{
  "norm": "rmsnorm",
  "init": "normal",
  "schedule": "wsd"
}
Each number is 50 + 15 x the weight over its row's rms, rounded and kept within 0 to 99. Layers, rows and columns count from 0. The size before them is the row's rms in percent of the matrix's.

# gate: layer 3 MLP gate, 2560x640, rms 0.043, rows 93-147, columns 560-599
# up: layer 3 MLP up, 2560x640, rms 0.0428, rows 93-146, columns 560-599
# down: layer 3 MLP down (transposed), 2560x640, rms 0.0315, rows 93-146, columns 560-599
gate93 101:49 53 59 60 52 73 49 27 48 30 66 58 59 26 44 63 53 36 55 54 59 62 32 69 47 50 69 38 57 82 67 74 71 43 69 36 42 77 41 28
up93 103:49 58 45 50 57 75 35 44 51 48 60 46 43 58 60 41 35 66 16 29 42 53 38 28 53 75 40 62 51 47 52 35 51 53 41 73 19 49 63 62
down93 103:56 58 42 72 52 52 25 26 24 61 61 49 45 60 57 30 49 39 42 61 56 64 49 63 83 53 70 38 67 00 57 45 36 39 38 42 44 49 70 28
gate94 103:23 47 61 62 69 29 38 48 87 53 55 33 28 63 11 51 36 47 34 40 30 22 53 71 77 81 58 46 62 51 32 33 58 45 65 62 49 53 62 56
up94 105:38 56 43 55 57 70 66 62 62 80 47 57 33 25 60 71 55 63 59 34 53 25 54 44 44 54 49 40 46 72 38 60 58 68 60 54 46 69 56 55
down94 100:46 44 44 41 55 53 87 62 67 61 52 44 36 51 51 44 56 42 81 50 57 59 71 33 40 47 29 48 55 39 32 55 46 43 45 08 45 62 50 59
gate95 102:52 40 51 55 38 59 57 65 61 46 12 45 54 23 56 42 27 45 43 55 50 58 45 72 45 56 56 54 44 25 60 47 49 28 51 66 57 20 66 57
up95 101:58 36 41 63 67 60 48 44 65 74 49 46 50 31 78 76 61 37 59 25 54 65 59 40 57 40 34 34 56 43 48 47 45 68 32 67 49 41 27 59
down95 098:31 52 31 41 50 82 44 20 64 35 40 44 49 34 61 69 56 40 21 54 62 33 51 29 68 35 74 44 82 40 56 64 48 53 50 42 86 38 75 51
gate96 094:56 56 55 45 50 48 29 32 30 61 47 66 44 29 51 48 60 36 51 50 47 41 40 70 42 58 41 30 38 66 47 46 28 93 65 66 61 64 73 51
up96 095:44 54 51 33 26 51 53 49 22 43 59 97 53 39 42 37 42 46 44 44 63 43 12 53 40 57 55 89 80 35 22 34 48 67 41 27 62 74 45 63
down96 101:46 34 60 20 54 57 55 34 40 69 47 59 22 38 28 65 66 75 66 57 53 42 55 58 39 38 32 51 31 67 58 48 44 35 54 70 49 38 52 59
gate97 100:32 64 44 48 56 54 40 80 42 55 42 18 55 64 61 60 68 47 71 76 57 42 56 39 63 57 62 42 23 40 64 43 26 73 46 66 52 57 31 54
up97 099:66 62 63 51 44 57 49 84 54 60 58 68 53 38 23 54 44 40 46 63 35 63 72 54 24 63 27 59 39 50 62 44 56 88 58 63 60 76 81 36
down97 101:61 53 46 41 39 37 93 38 26 67 35 48 40 41 74 74 61 54 36 46 68 63 41 66 57 38 54 60 47 38 78 78 43 67 42 45 40 58 41 49
gate98 105:95 61 66 57 38 40 38 33 24 78 63 41 62 36 46 45 85 54 58 50 32 27 37 53 78 58 40 55 54 20 39 48 59 57 52 42 68 58 49 26
up98 106:40 83 57 58 05 41 33 45 62 45 26 77 39 84 54 61 54 35 63 45 44 25 59 59 47 42 39 56 41 46 40 73 52 14 39 23 50 40 48 45
down98 103:75 44 53 49 56 34 39 36 72 54 34 49 72 67 54 48 63 64 36 35 48 61 78 58 45 89 45 46 45 41 64 68 56 44 86 50 37 49 54 57
gate99 098:57 49 68 46 43 40 49 31 73 28 62 49 29 32 20 63 47 35 42 54 65 31 58 03 64 31 52 72 33 54 78 45 49 56 90 59 52 69 53 65
up99 100:67 69 64 25 88 42 51 43 57 18 48 49 58 53 60 36 55 45 47 41 62 45 37 54 37 37 38 42 42 58 47 65 42 26 49 84 29 60 29 69
down99 102:71 70 56 52 64 30 58 76 64 60 59 79 56 59 64 36 61 49 76 69 65 43 54 51 50 54 61 25 49 74 44 32 70 59 64 63 52 34 58 60
gate100 102:54 50 62 61 36 29 27 48 55 55 46 45 58 40 39 59 66 45 79 59 76 41 52 46 38 46 37 34 36 49 44 43 36 61 50 53 22 25 58 26
up100 099:40 51 55 39 50 29 61 52 68 23 56 47 59 88 34 38 30 51 76 65 44 34 46 58 45 47 57 42 80 56 23 45 61 58 49 47 38 39 38 39
down100 100:49 68 69 37 45 21 30 66 45 80 24 56 58 77 49 61 44 40 37 79 38 66 47 49 32 26 34 60 36 80 76 53 34 40 49 64 54 52 61 26
gate101 101:58 38 44 39 56 48 62 65 55 34 54 43 55 50 54 54 43 68 56 65 42 26 21 55 53 47 68 46 39 44 42 51 47 37 54 42 48 38 55 44
up101 102:47 58 64 55 66 84 52 63 43 67 50 50 48 50 68 48 44 42 47 45 66 44 57 34 00 56 64 30 67 61 64 57 33 60 46 38 69 47 32 36
down101 097:67 40 49 41 52 45 66 32 63 55 54 52 54 51 26 52 58 54 46 22 37 23 39 58 58 50 42 83 66 30 64 40 32 47 81 51 68 73 44 37
gate102 104:70 46 69 47 32 52 66 39 52 52 42 39 69 76 63 38 39 53 49 33 46 53 70 77 50 55 27 74 51 66 29 41 57 52 29 36 50 63 65 41
up102 102:52 36 27 45 51 54 37 47 43 43 38 35 59 59 52 45 53 38 57 57 78 32 67 46 49 30 54 44 34 22 90 29 90 20 64 67 65 64 35 51
down102 100:52 48 40 55 53 36 21 38 54 43 37 48 31 25 00 69 48 51 34 94 46 34 36 31 48 44 59 17 64 49 36 70 50 34 78 35 58 11 50 38
gate103 102:44 27 68 32 55 62 75 65 47 48 73 34 34 56 29 66 51 67 61 62 62 54 43 69 47 56 66 51 51 39 45 59 25 51 34 46 59 30 40 72
up103 100:66 45 62 56 53 27 63 89 52 45 36 54 53 25 25 58 60 58 63 65 42 50 35 44 39 68 62 59 30 43 49 52 34 65 52 21 51 16 35 54
down103 102:49 55 50 23 45 44 41 55 47 61 47 66 71 22 24 47 49 36 46 49 51 65 46 70 52 62 44 61 49 71 48 63 48 62 69 46 34 38 43 44
gate104 100:47 63 67 60 30 33 36 58 46 59 61 66 28 76 32 56 42 46 46 25 44 47 38 66 33 52 35 38 25 31 47 45 50 44 42 54 46 67 25 52
up104 098:71 40 70 68 44 45 45 54 58 49 65 57 38 53 52 62 14 50 56 47 69 62 41 79 74 52 56 69 48 04 58 29 46 37 27 35 51 55 61 52
down104 101:34 54 41 44 63 71 29 65 52 49 44 37 32 29 56 50 32 22 42 44 47 63 75 52 76 72 48 55 24 37 54 28 33 78 68 80 52 71 42 81
gate105 095:51 34 69 71 63 48 45 49 29 57 76 58 61 55 48 63 41 64 42 49 40 51 61 45 18 48 52 36 91 60 50 71 40 46 52 66 49 15 54 34
up105 098:43 38 28 50 47 63 51 54 54 51 50 30 56 50 62 52 59 30 50 54 30 65 73 60 47 33 50 64 44 42 41 45 53 34 52 51 38 60 60 64
down105 102:62 92 31 60 33 48 36 44 26 24 61 61 23 57 47 47 57 58 43 58 37 49 51 57 46 48 77 47 45 31 83 39 45 37 27 58 43 47 48 37
gate106 101:69 69 48 15 24 51 45 49 29 65 35 40 50 57 63 48 57 60 57 68 16 55 51 49 41 49 36 58 64 69 61 37 54 37 53 62 78 70 27 48
up106 101:41 85 58 26 56 67 16 65 63 76 65 48 55 57 24 47 56 57 13 50 46 58 45 66 46 74 33 43 66 54 51 67 53 66 38 67 67 46 76 65
down106 103:38 70 57 39 28 42 68 47 52 34 53 55 40 24 26 45 62 56 29 90 32 17 59 46 83 66 83 40 60 48 53 75 66 41 48 28 69 24 62 69
gate107 096:47 34 49 46 62 57 65 16 47 26 36 55 48 60 21 61 44 48 69 52 42 50 38 45 49 53 41 65 38 25 33 58 53 81 60 37 66 64 53 47
up107 095:45 19 45 48 35 36 71 53 33 60 55 28 33 45 41 37 56 40 19 68 15 47 39 46 41 56 58 58 78 49 65 42 64 53 70 52 59 54 56 51
down107 097:39 42 51 64 51 68 56 56 51 46 47 78 59 66 47 53 32 44 53 63 78 62 44 50 87 38 60 38 67 20 68 51 40 39 69 56 38 79 36 59
gate108 100:71 30 67 60 45 48 52 12 71 60 32 35 42 66 57 47 54 59 51 56 50 43 42 41 45 44 37 56 55 69 55 48 39 47 28 31 48 43 48 44
up108 102:61 62 57 41 86 59 51 54 59 62 47 63 32 73 49 72 35 48 59 48 33 82 66 50 49 59 50 44 48 73 48 73 62 44 53 42 34 47 53 57
down108 101:20 31 50 49 52 55 34 65 50 47 51 53 34 66 60 36 29 48 55 63 58 25 75 69 47 57 48 59 57 39 35 75 57 24 33 54 57 64 48 34
gate109 093:55 38 63 56 59 34 47 54 63 48 56 25 43 77 46 51 45 42 78 14 55 45 43 53 23 70 61 54 92 64 44 29 41 71 48 80 53 64 47 67
up109 097:52 44 67 48 81 26 57 46 61 40 48 31 49 65 40 52 43 69 59 71 68 59 62 76 23 50 64 58 80 58 43 53 50 43 71 37 63 47 50 50
down109 097:40 57 55 44 00 79 48 64 17 72 43 66 68 34 53 68 48 48 38 58 53 54 79 48 64 71 61 63 70 50 62 76 54 11 50 38 68 49 24 12
gate110 103:84 45 51 93 62 61 55 54 62 17 46 50 45 55 48 61 53 59 21 20 61 46 50 29 43 41 27 58 62 36 57 60 52 56 29 40 51 71 59 55
up110 097:31 47 52 47 48 47 29 12 35 40 21 62 30 59 57 51 07 35 46 72 77 49 60 49 52 75 56 72 55 39 43 44 44 35 65 56 75 43 75 23
down110 099:51 45 36 87 48 60 16 27 80 47 63 61 42 39 25 57 42 68 31 31 44 67 36 62 64 15 37 46 51 55 46 47 67 32 52 56 57 54 25 34
gate111 101:65 38 33 84 42 31 53 50 28 32 30 30 79 82 45 46 73 45 52 74 57 23 63 09 50 39 35 77 49 59 42 53 38 62 52 32 39 62 66 66
up111 102:46 54 30 41 62 48 73 37 55 34 66 51 48 47 57 37 69 70 56 30 66 23 33 73 50 34 07 56 69 47 54 49 50 75 57 33 60 75 52 72
down111 099:50 71 54 22 74 58 47 59 69 54 55 23 80 64 39 70 65 62 38 58 44 41 63 94 68 48 38 60 31 28 86 50 70 40 39 61 52 53 46 47
gate112 101:52 43 91 24 29 78 27 72 55 46 62 55 37 50 63 55 56 67 48 70 72 31 60 54 33 56 50 66 43 45 65 44 59 65 44 72 52 27 27 52
up112 097:70 31 70 34 61 70 39 58 37 48 27 39 28 20 48 29 37 70 44 93 62 48 52 33 59 60 73 99 27 35 43 28 45 59 77 37 51 94 55 37
down112 103:65 74 87 47 56 68 44 33 65 60 33 64 43 40 29 40 59 70 46 76 28 55 32 42 40 43 46 31 14 66 48 49 45 30 65 48 15 72 64 31
gate113 112:60 34 51 82 75 34 64 55 43 40 31 52 67 51 49 45 22 54 66 66 64 55 49 37 33 50 38 39 42 59 67 45 59 41 37 40 50 63 86 41
up113 112:39 57 54 49 62 49 42 52 68 48 42 57 46 55 43 56 46 59 65 77 37 77 75 75 49 50 35 70 55 46 53 52 75 52 56 46 61 47 48 50
down113 104:28 77 40 56 54 06 73 40 52 52 48 47 64 52 41 42 54 56 27 45 45 46 83 26 57 81 42 52 21 41 67 81 28 54 66 64 71 44 62 79
gate114 100:39 72 51 36 25 55 44 42 44 30 48 57 77 60 45 66 48 51 45 38 46 61 94 31 65 49 53 65 39 50 43 52 54 32 50 57 46 41 72 51
up114 102:29 50 28 53 48 42 32 30 59 63 66 60 99 65 53 31 60 53 47 59 56 25 76 50 41 65 57 57 39 53 44 63 53 58 21 71 57 39 46 38
down114 104:55 53 56 23 28 50 36 54 29 39 50 63 63 51 38 31 39 61 71 53 51 29 55 85 54 67 62 70 24 57 54 75 53 52 52 60 43 64 50 71
gate115 097:64 46 69 57 29 35 84 55 48 61 66 66 10 46 64 46 24 60 42 39 76 53 28 76 52 44 61 26 50 75 43 40 44 47 55 81 63 52 31 38
up115 093:40 64 31 29 50 57 99 59 68 25 61 63 38 71 63 39 74 49 85 67 66 54 64 34 53 39 48 48 53 30 65 68 64 35 40 16 33 33 49 27
down115 096:61 27 45 63 37 44 70 60 62 39 73 66 62 54 39 17 51 22 48 37 24 68 51 50 66 33 43 29 39 57 50 51 62 30 55 53 62 62 46 18
gate116 092:80 72 55 53 37 41 41 49 53 42 51 52 46 58 70 32 59 37 51 57 47 66 44 50 71 41 44 28 47 14 63 36 50 68 40 56 44 43 47 47
up116 091:41 36 22 39 26 58 23 45 44 67 36 57 50 36 34 21 62 48 44 59 47 63 45 55 32 55 54 65 70 90 54 52 50 56 76 26 59 39 50 37
down116 098:62 44 43 44 57 20 55 42 13 52 51 55 31 33 32 41 41 59 54 64 55 45 35 64 53 39 18 47 57 67 32 45 65 70 86 22 22 65 58 41
gate117 099:55 76 37 66 94 49 48 72 54 50 45 41 44 39 55 62 52 48 49 79 51 78 40 53 49 48 27 47 52 61 32 57 67 41 64 43 70 47 59 35
up117 096:22 18 58 19 59 46 75 47 38 56 61 60 63 63 80 34 54 63 55 65 53 63 51 48 49 44 47 58 50 40 48 72 63 36 60 27 40 65 59 65
down117 099:44 49 50 26 53 37 41 51 48 45 51 42 52 60 76 27 53 50 36 50 42 36 61 54 46 33 79 45 61 42 34 56 43 57 71 57 35 42 43 19
gate118 095:50 61 42 51 28 78 51 49 62 55 26 56 24 53 47 63 20 58 56 71 23 45 59 66 27 52 56 62 78 28 39 44 37 57 41 58 39 55 49 62
up118 093:53 74 56 56 55 60 45 49 53 62 40 49 65 43 05 54 62 58 76 80 55 52 37 58 46 70 74 65 44 77 51 41 07 57 44 56 68 55 37 64
down118 100:37 79 37 28 55 45 46 60 70 51 66 42 43 87 35 45 34 46 37 31 67 37 25 64 38 58 48 45 54 49 46 53 55 52 83 61 34 61 55 62
gate119 096:63 22 40 66 36 55 49 61 61 45 70 55 67 52 58 57 37 81 40 33 59 13 65 38 11 56 37 56 42 27 62 30 44 47 57 33 13 35 40 46
up119 093:66 60 64 34 92 39 26 26 51 24 64 54 31 30 59 57 71 42 49 54 53 30 30 31 60 53 51 66 57 51 41 67 44 55 57 55 76 38 60 43
down119 099:28 33 57 53 46 47 61 67 36 73 36 44 34 42 72 52 61 60 08 62 58 14 54 63 61 73 75 25 68 55 27 27 46 49 68 47 33 50 54 30
gate120 106:67 55 57 58 44 50 22 56 60 47 54 19 42 64 43 34 43 51 29 30 49 46 44 33 60 40 31 54 45 27 48 31 36 46 48 30 50 62 59 55
up120 098:48 41 44 57 62 46 20 58 61 44 40 55 39 60 44 42 41 61 50 39 55 57 53 45 79 49 39 52 25 42 44 45 48 56 48 51 43 82 39 42
down120 099:31 47 55 47 67 08 45 74 61 56 65 45 45 29 50 38 51 16 49 25 69 50 42 50 67 61 42 36 62 37 56 48 58 61 48 62 47 36 47 50
gate121 095:39 28 45 43 57 61 55 63 71 42 51 65 40 45 34 18 55 66 83 43 71 77 77 65 42 62 34 60 57 51 36 51 71 75 76 33 68 43 26 36
up121 098:52 11 61 63 47 20 58 33 46 38 36 76 54 55 43 33 45 71 58 53 41 26 47 50 50 78 47 51 25 43 41 38 44 56 44 33 61 65 37 47
down121 101:55 41 55 26 65 86 64 20 60 71 54 63 38 51 47 36 75 62 68 25 60 16 59 54 57 61 58 70 57 71 50 66 35 61 63 38 59 47 41 26
gate122 100:32 50 59 69 23 29 44 50 36 31 39 48 42 57 39 64 34 58 31 43 61 58 80 26 52 59 27 62 53 54 59 50 73 67 44 63 34 57 44 60
up122 094:46 42 49 38 45 64 73 27 51 78 40 44 62 51 60 64 39 59 38 71 36 58 58 50 48 58 43 54 59 60 45 55 60 35 27 66 50 52 54 39
down122 101:67 28 44 49 57 31 51 54 45 41 53 48 60 57 39 49 65 54 28 30 53 89 35 70 31 48 39 46 51 63 48 28 23 65 67 69 79 53 50 59
gate123 102:49 43 55 47 50 56 33 43 45 64 59 41 35 46 45 55 57 46 31 47 55 37 63 45 25 71 57 54 27 52 51 47 46 60 79 99 51 64 44 57
up123 102:59 51 67 31 55 47 49 45 43 66 39 24 51 36 43 51 66 20 54 60 48 62 58 23 38 24 46 59 52 48 59 33 54 35 42 46 34 47 67 40
down123 100:62 31 45 59 87 65 72 64 76 83 16 46 39 47 53 57 33 63 45 55 32 38 66 48 58 49 43 85 55 56 27 70 64 35 59 60 52 87 54 85
gate124 096:53 69 43 42 20 51 39 72 78 45 42 48 48 40 59 41 39 19 54 51 29 51 29 82 60 28 17 40 58 46 26 77 56 54 47 43 67 42 51 52
up124 101:66 44 51 61 71 44 48 60 50 38 52 58 46 26 39 36 52 54 15 37 54 34 57 30 77 73 59 36 62 20 55 44 46 80 88 41 48 41 55 39
down124 100:68 43 21 68 44 54 55 64 50 57 52 94 56 39 54 60 55 37 50 11 61 78 45 45 30 20 45 50 41 67 69 54 47 45 84 32 42 55 61 54
gate125 103:63 66 70 40 70 42 67 48 56 46 61 25 33 68 62 24 22 42 14 55 72 51 43 45 66 80 58 74 40 30 29 67 73 41 63 31 69 63 28 43
up125 098:94 45 33 39 63 60 38 40 57 47 59 43 66 58 55 47 26 39 49 56 76 46 22 50 74 70 55 62 41 61 56 60 37 70 30 19 61 57 54 49
down125 099:41 59 29 84 57 82 11 45 45 77 49 53 63 46 68 59 75 42 59 49 50 44 30 35 65 60 42 40 61 35 41 44 36 37 68 19 38 12 37 59
gate126 101:46 36 56 39 44 46 60 79 68 81 69 31 50 68 26 54 46 49 50 31 60 80 53 81 47 56 48 27 60 71 48 47 54 58 54 59 31 56 68 43
up126 102:50 81 37 61 53 24 38 57 40 84 25 55 53 12 34 70 50 36 31 64 45 30 41 62 21 27 42 70 71 53 42 51 32 50 34 47 68 41 38 66
down126 105:52 59 40 34 48 29 29 33 53 47 58 59 49 70 34 67 36 80 22 67 47 64 47 46 43 68 41 69 76 30 50 18 53 30 80 38 53 67 43 56
gate127 099:38 64 24 39 55 52 36 59 33 65 67 64 55 28 46 17 76 54 60 53 52 41 47 59 57 48 54 49 41 10 52 49 40 66 35 40 36 53 64 25
up127 097:39 33 60 40 53 37 60 53 77 38 50 49 57 44 46 48 54 60 33 41 53 54 71 34 42 50 54 64 43 55 37 52 43 51 49 45 47 54 38 57
down127 100:24 26 60 49 76 59 39 49 24 45 24 70 74 60 51 27 49 45 27 47 76 39 54 50 51 44 36 42 70 27 52 85 81 50 34 52 36 65 42 50
gate128 096:58 82 54 42 46 51 35 66 44 48 66 20 40 57 55 23 32 67 65 54 49 38 67 38 61 40 53 50 58 37 56 47 31 73 25 26 68 57 65 47
up128 095:23 65 38 35 68 35 26 51 40 45 39 29 46 28 58 47 19 47 45 36 65 51 49 47 57 46 35 71 44 39 51 55 57 48 46 65 65 56 52 59
down128 099:42 37 10 08 41 49 74 63 30 77 51 44 51 66 51 69 63 70 27 17 16 39 68 67 33 57 40 61 48 67 59 26 61 39 37 60 47 40 34 67
gate129 096:66 37 20 70 43 29 52 49 48 53 64 71 46 49 14 41 56 45 27 60 64 56 35 56 66 51 39 47 73 41 05 71 63 72 58 52 71 71 55 34
up129 091:45 75 60 77 37 49 62 53 34 60 60 47 35 66 50 55 67 61 46 50 44 71 53 57 43 46 75 83 41 40 42 30 56 40 19 39 53 79 50 48
down129 100:61 63 40 69 63 66 48 29 24 52 60 61 45 62 51 32 50 35 60 68 55 32 67 46 34 53 56 47 99 76 35 59 71 09 19 54 87 63 46 34
gate130 110:37 32 38 74 73 79 72 49 66 67 51 60 47 61 68 52 25 37 63 61 36 43 35 63 68 35 56 42 36 30 62 49 62 17 27 31 24 70 45 69
up130 104:52 27 44 28 42 26 42 71 41 36 70 13 34 38 51 66 48 52 44 52 45 42 60 40 35 36 52 25 54 61 53 53 55 79 45 60 68 48 39 52
down130 102:71 64 53 47 38 44 55 37 58 69 33 27 68 54 33 43 35 41 45 59 43 73 40 72 42 60 82 44 55 45 87 54 61 69 31 59 78 34 50 33
gate131 099:40 45 50 56 69 51 72 48 75 25 33 65 38 28 47 41 45 27 17 51 39 45 60 42 65 25 62 49 73 55 36 32 63 63 43 47 31 70 53 54
up131 100:56 40 57 51 79 48 74 52 28 40 39 58 35 60 49 50 33 25 22 49 43 46 52 51 55 35 31 83 58 25 19 57 42 41 49 92 56 75 42 31
down131 101:39 59 59 64 78 62 60 43 11 27 31 51 68 44 28 54 40 67 28 56 51 99 47 65 51 49 58 82 34 60 61 40 48 66 42 48 61 44 49 82
gate132 097:47 43 52 50 55 42 60 25 37 04 30 52 43 37 68 41 24 04 36 39 52 55 54 49 47 74 66 22 53 81 42 39 10 42 35 79 45 29 52 73
up132 098:31 74 52 25 31 55 66 62 51 30 50 62 72 35 43 54 64 55 62 54 63 28 35 50 47 38 35 34 49 60 51 37 61 53 78 46 58 58 41 66
down132 097:47 54 47 76 78 33 71 45 77 28 45 55 55 47 51 47 53 46 48 35 68 55 39 36 34 67 86 67 52 48 62 46 53 54 71 39 41 75 69 41
gate133 096:86 46 38 56 45 21 48 60 54 60 33 54 56 67 53 53 31 49 51 67 51 54 58 55 32 39 58 24 77 36 55 48 41 54 68 57 42 35 51 49
up133 098:65 46 67 57 38 42 40 46 17 33 19 49 45 43 50 57 78 49 56 63 32 45 45 21 44 65 52 20 86 42 71 87 43 32 59 36 39 69 36 71
down133 097:52 66 49 55 76 69 48 60 49 62 28 73 52 46 64 67 35 51 50 66 73 61 58 51 51 36 55 53 63 74 56 56 27 79 59 36 67 73 59 63
gate134 101:40 48 73 53 48 45 74 47 23 57 43 04 56 37 40 59 45 07 16 72 67 78 48 61 52 59 41 57 31 59 39 47 30 56 74 58 56 46 38 67
up134 105:61 58 53 24 42 71 63 42 34 40 40 54 64 59 63 34 24 67 50 52 44 55 50 62 38 44 34 33 61 44 87 28 45 45 68 46 59 37 45 72
down134 099:50 30 78 65 69 38 44 65 43 76 48 62 40 41 54 42 17 51 57 34 41 50 64 43 53 84 83 40 46 34 51 65 34 51 52 18 53 67 32 69
gate135 099:34 62 36 69 40 42 58 17 48 39 80 50 33 51 61 36 61 47 48 48 48 59 56 40 22 65 71 72 34 45 59 67 50 54 47 54 67 77 41 45
up135 097:47 62 66 53 55 52 27 67 38 61 52 50 30 80 40 42 64 61 69 54 44 40 51 41 46 29 36 35 74 44 57 62 29 67 43 57 67 43 51 47
down135 095:73 41 44 58 57 47 36 53 69 39 73 44 71 33 53 39 14 52 76 87 68 68 54 57 47 44 38 55 45 46 56 53 79 53 29 58 59 72 51 40
gate136 097:46 58 36 62 66 48 82 46 29 42 36 48 51 71 31 55 58 48 50 44 45 32 36 48 57 35 22 30 55 36 52 58 41 89 62 37 72 48 39 39
up136 095:30 70 66 36 63 48 26 32 72 64 38 45 46 43 78 50 36 50 45 67 50 50 65 27 50 30 36 46 40 56 55 39 32 28 41 61 43 54 66 55
down136 102:61 30 37 36 62 32 74 42 84 46 63 44 56 44 50 40 41 42 41 45 47 40 31 57 50 21 49 53 33 61 37 69 58 29 49 61 70 58 40 40
gate137 097:89 81 61 24 28 38 44 74 53 20 36 52 63 36 84 51 33 43 73 70 40 76 58 88 39 31 41 59 69 53 60 57 56 63 78 82 52 39 27 56
up137 101:49 82 44 59 62 46 54 66 40 38 58 48 54 42 51 58 48 18 37 31 31 30 04 52 43 57 52 41 29 39 55 26 34 46 25 87 59 57 55 32
down137 101:62 59 43 53 57 48 64 73 22 68 61 54 35 73 52 56 42 17 55 48 26 25 22 33 36 42 39 36 66 54 59 40 34 87 43 54 59 61 51 46
gate138 102:53 46 55 75 54 52 43 59 23 48 40 40 52 31 29 70 49 63 61 47 75 19 48 50 34 60 40 50 41 57 42 34 52 73 78 27 67 66 54 30
up138 101:33 59 84 57 45 51 64 80 51 82 59 63 51 75 85 55 46 38 18 75 77 48 32 49 36 44 30 88 54 53 46 51 47 75 53 44 29 94 45 52
down138 104:62 54 54 65 51 55 64 56 48 36 57 62 52 43 25 37 56 51 39 38 45 65 39 34 43 53 15 62 50 33 93 74 18 37 49 27 67 95 46 54
gate139 095:47 55 39 50 29 53 50 89 47 48 49 52 39 53 26 00 63 50 23 47 56 61 55 60 67 54 53 61 51 37 44 42 50 53 33 52 53 55 62 49
up139 094:48 28 39 42 64 52 58 74 55 51 49 69 52 35 28 44 66 59 18 59 54 88 56 63 43 36 54 56 39 43 62 52 69 51 53 56 48 41 57 50
down139 101:39 59 54 22 59 40 53 60 69 69 36 63 58 33 52 50 45 46 60 46 52 57 58 56 49 35 41 74 38 62 57 38 35 52 53 17 53 80 52 44
gate140 104:25 68 48 26 49 37 26 39 54 52 25 61 40 28 66 90 42 58 59 49 36 51 49 38 82 59 64 51 51 32 66 55 57 57 43 66 32 67 58 81
up140 097:46 47 48 44 32 44 27 48 74 22 19 49 66 47 69 48 44 53 49 36 39 61 68 75 72 61 26 53 40 22 56 77 51 74 35 64 52 68 54 60
down140 096:53 35 56 59 31 71 27 30 13 43 48 45 52 50 55 39 52 54 38 33 21 62 32 75 67 53 41 56 45 17 53 62 54 36 39 63 44 33 59 42
gate141 093:47 52 42 58 64 51 42 41 53 36 57 45 43 45 47 61 61 76 54 45 40 66 37 60 66 43 53 70 36 50 30 38 33 51 31 31 16 50 48 53
up141 098:45 37 50 31 24 48 42 49 59 45 74 59 37 59 28 57 27 92 50 52 57 59 33 39 72 21 28 49 61 10 67 47 40 48 51 37 41 56 62 35
down141 098:45 42 49 33 50 60 55 62 72 59 50 83 35 63 62 42 69 64 45 44 46 53 44 60 68 37 34 77 54 44 94 51 20 49 80 37 60 58 66 60
gate142 096:46 65 23 36 39 50 43 34 65 49 61 45 44 58 44 33 41 40 44 57 91 40 62 52 39 76 35 67 40 30 55 37 51 68 44 50 55 71 73 36
up142 099:30 37 39 60 42 42 33 41 37 65 52 51 46 27 48 73 72 60 88 38 58 58 47 22 68 50 48 39 76 42 54 30 58 54 47 63 78 59 55 24
down142 098:26 43 40 39 41 50 40 44 50 57 45 41 50 40 54 34 72 37 48 70 66 49 12 37 71 69 54 38 44 47 60 50 30 48 76 37 62 42 56 56
gate143 101:43 56 42 47 32 37 48 63 23 64 52 65 58 64 56 69 69 58 27 59 61 62 44 59 66 09 50 36 50 54 61 63 70 40 74 49 70 59 56 53
up143 106:47 25 42 10 45 43 32 67 36 87 17 42 57 54 90 65 58 40 62 54 55 30 41 71 64 52 39 43 67 47 30 46 59 23 44 62 65 30 46 60
down143 105:43 48 60 14 42 62 56 26 54 47 55 27 44 60 38 52 85 57 91 58 61 28 28 52 63 61 45 60 64 48 40 45 13 34 53 49 55 60 52 00
gate144 094:60 67 71 58 44 69 59 24 46 57 42 28 65 81 55 33 70 31 17 75 45 58 50 58 42 32 49 59 50 66 83 40 39 28 54 40 53 22 51 52
up144 099:52 55 72 51 28 42 87 50 44 69 49 41 47 50 86 54 10 12 58 38 63 54 07 57 52 45 45 54 45 64 57 30 60 61 49 66 35 76 30 49
down144 098:27 78 66 45 60 56 83 57 54 75 51 35 66 48 66 58 41 40 30 06 46 57 14 60 82 48 60 49 32 32 63 45 62 40 55 42 55 62 44 53
gate145 099:51 56 46 38 42 49 45 31 60 33 56 72 66 66 60 40 42 31 80 46 38 67 63 16 37 32 53 51 38 58 39 64 67 51 48 42 46 50 44 56
up145 097:37 67 53 70 15 49 47 40 70 57 68 68 62 58 26 55 54 42 67 59 66 64 56 44 36 54 71 89 29 55 52 55 31 41 57 50 42 73 40 41
down145 100:17 26 72 43 59 75 37 60 43 46 46 53 74 51 35 60 55 58 35 48 62 45 66 39 59 76 44 50 56 54 41 64 64 42 42 68 41 63 58 53
gate146 104:37 47 22 67 50 58 68 48 22 38 32 23 24 49 52 60 44 31 75 44 91 64 02 40 57 63 40 76 40 43 50 28 57 24 72 73 65 28 67 27
up146 101:54 15 64 32 49 68 57 55 57 55 50 44 60 48 66 58 72 56 82 31 54 48 66 29 40 41 44 24 79 39 80 52 35 39 81 55 77 60 77 51
down146 102:43 47 74 41 57 47 36 26 56 55 45 81 33 63 59 38 50 27 59 38 46 44 74 31 35 57 41 60 49 52 38 59 55 51 43 44 42 56 33 34
gate147 103:67 42 37 61 60 55 56 67 67 25 33 44 48 67 37 76 20 71 48 30 38 64 74 74 54 25 47 47 34 33 60 43 21 67 48 32 21 50 49 46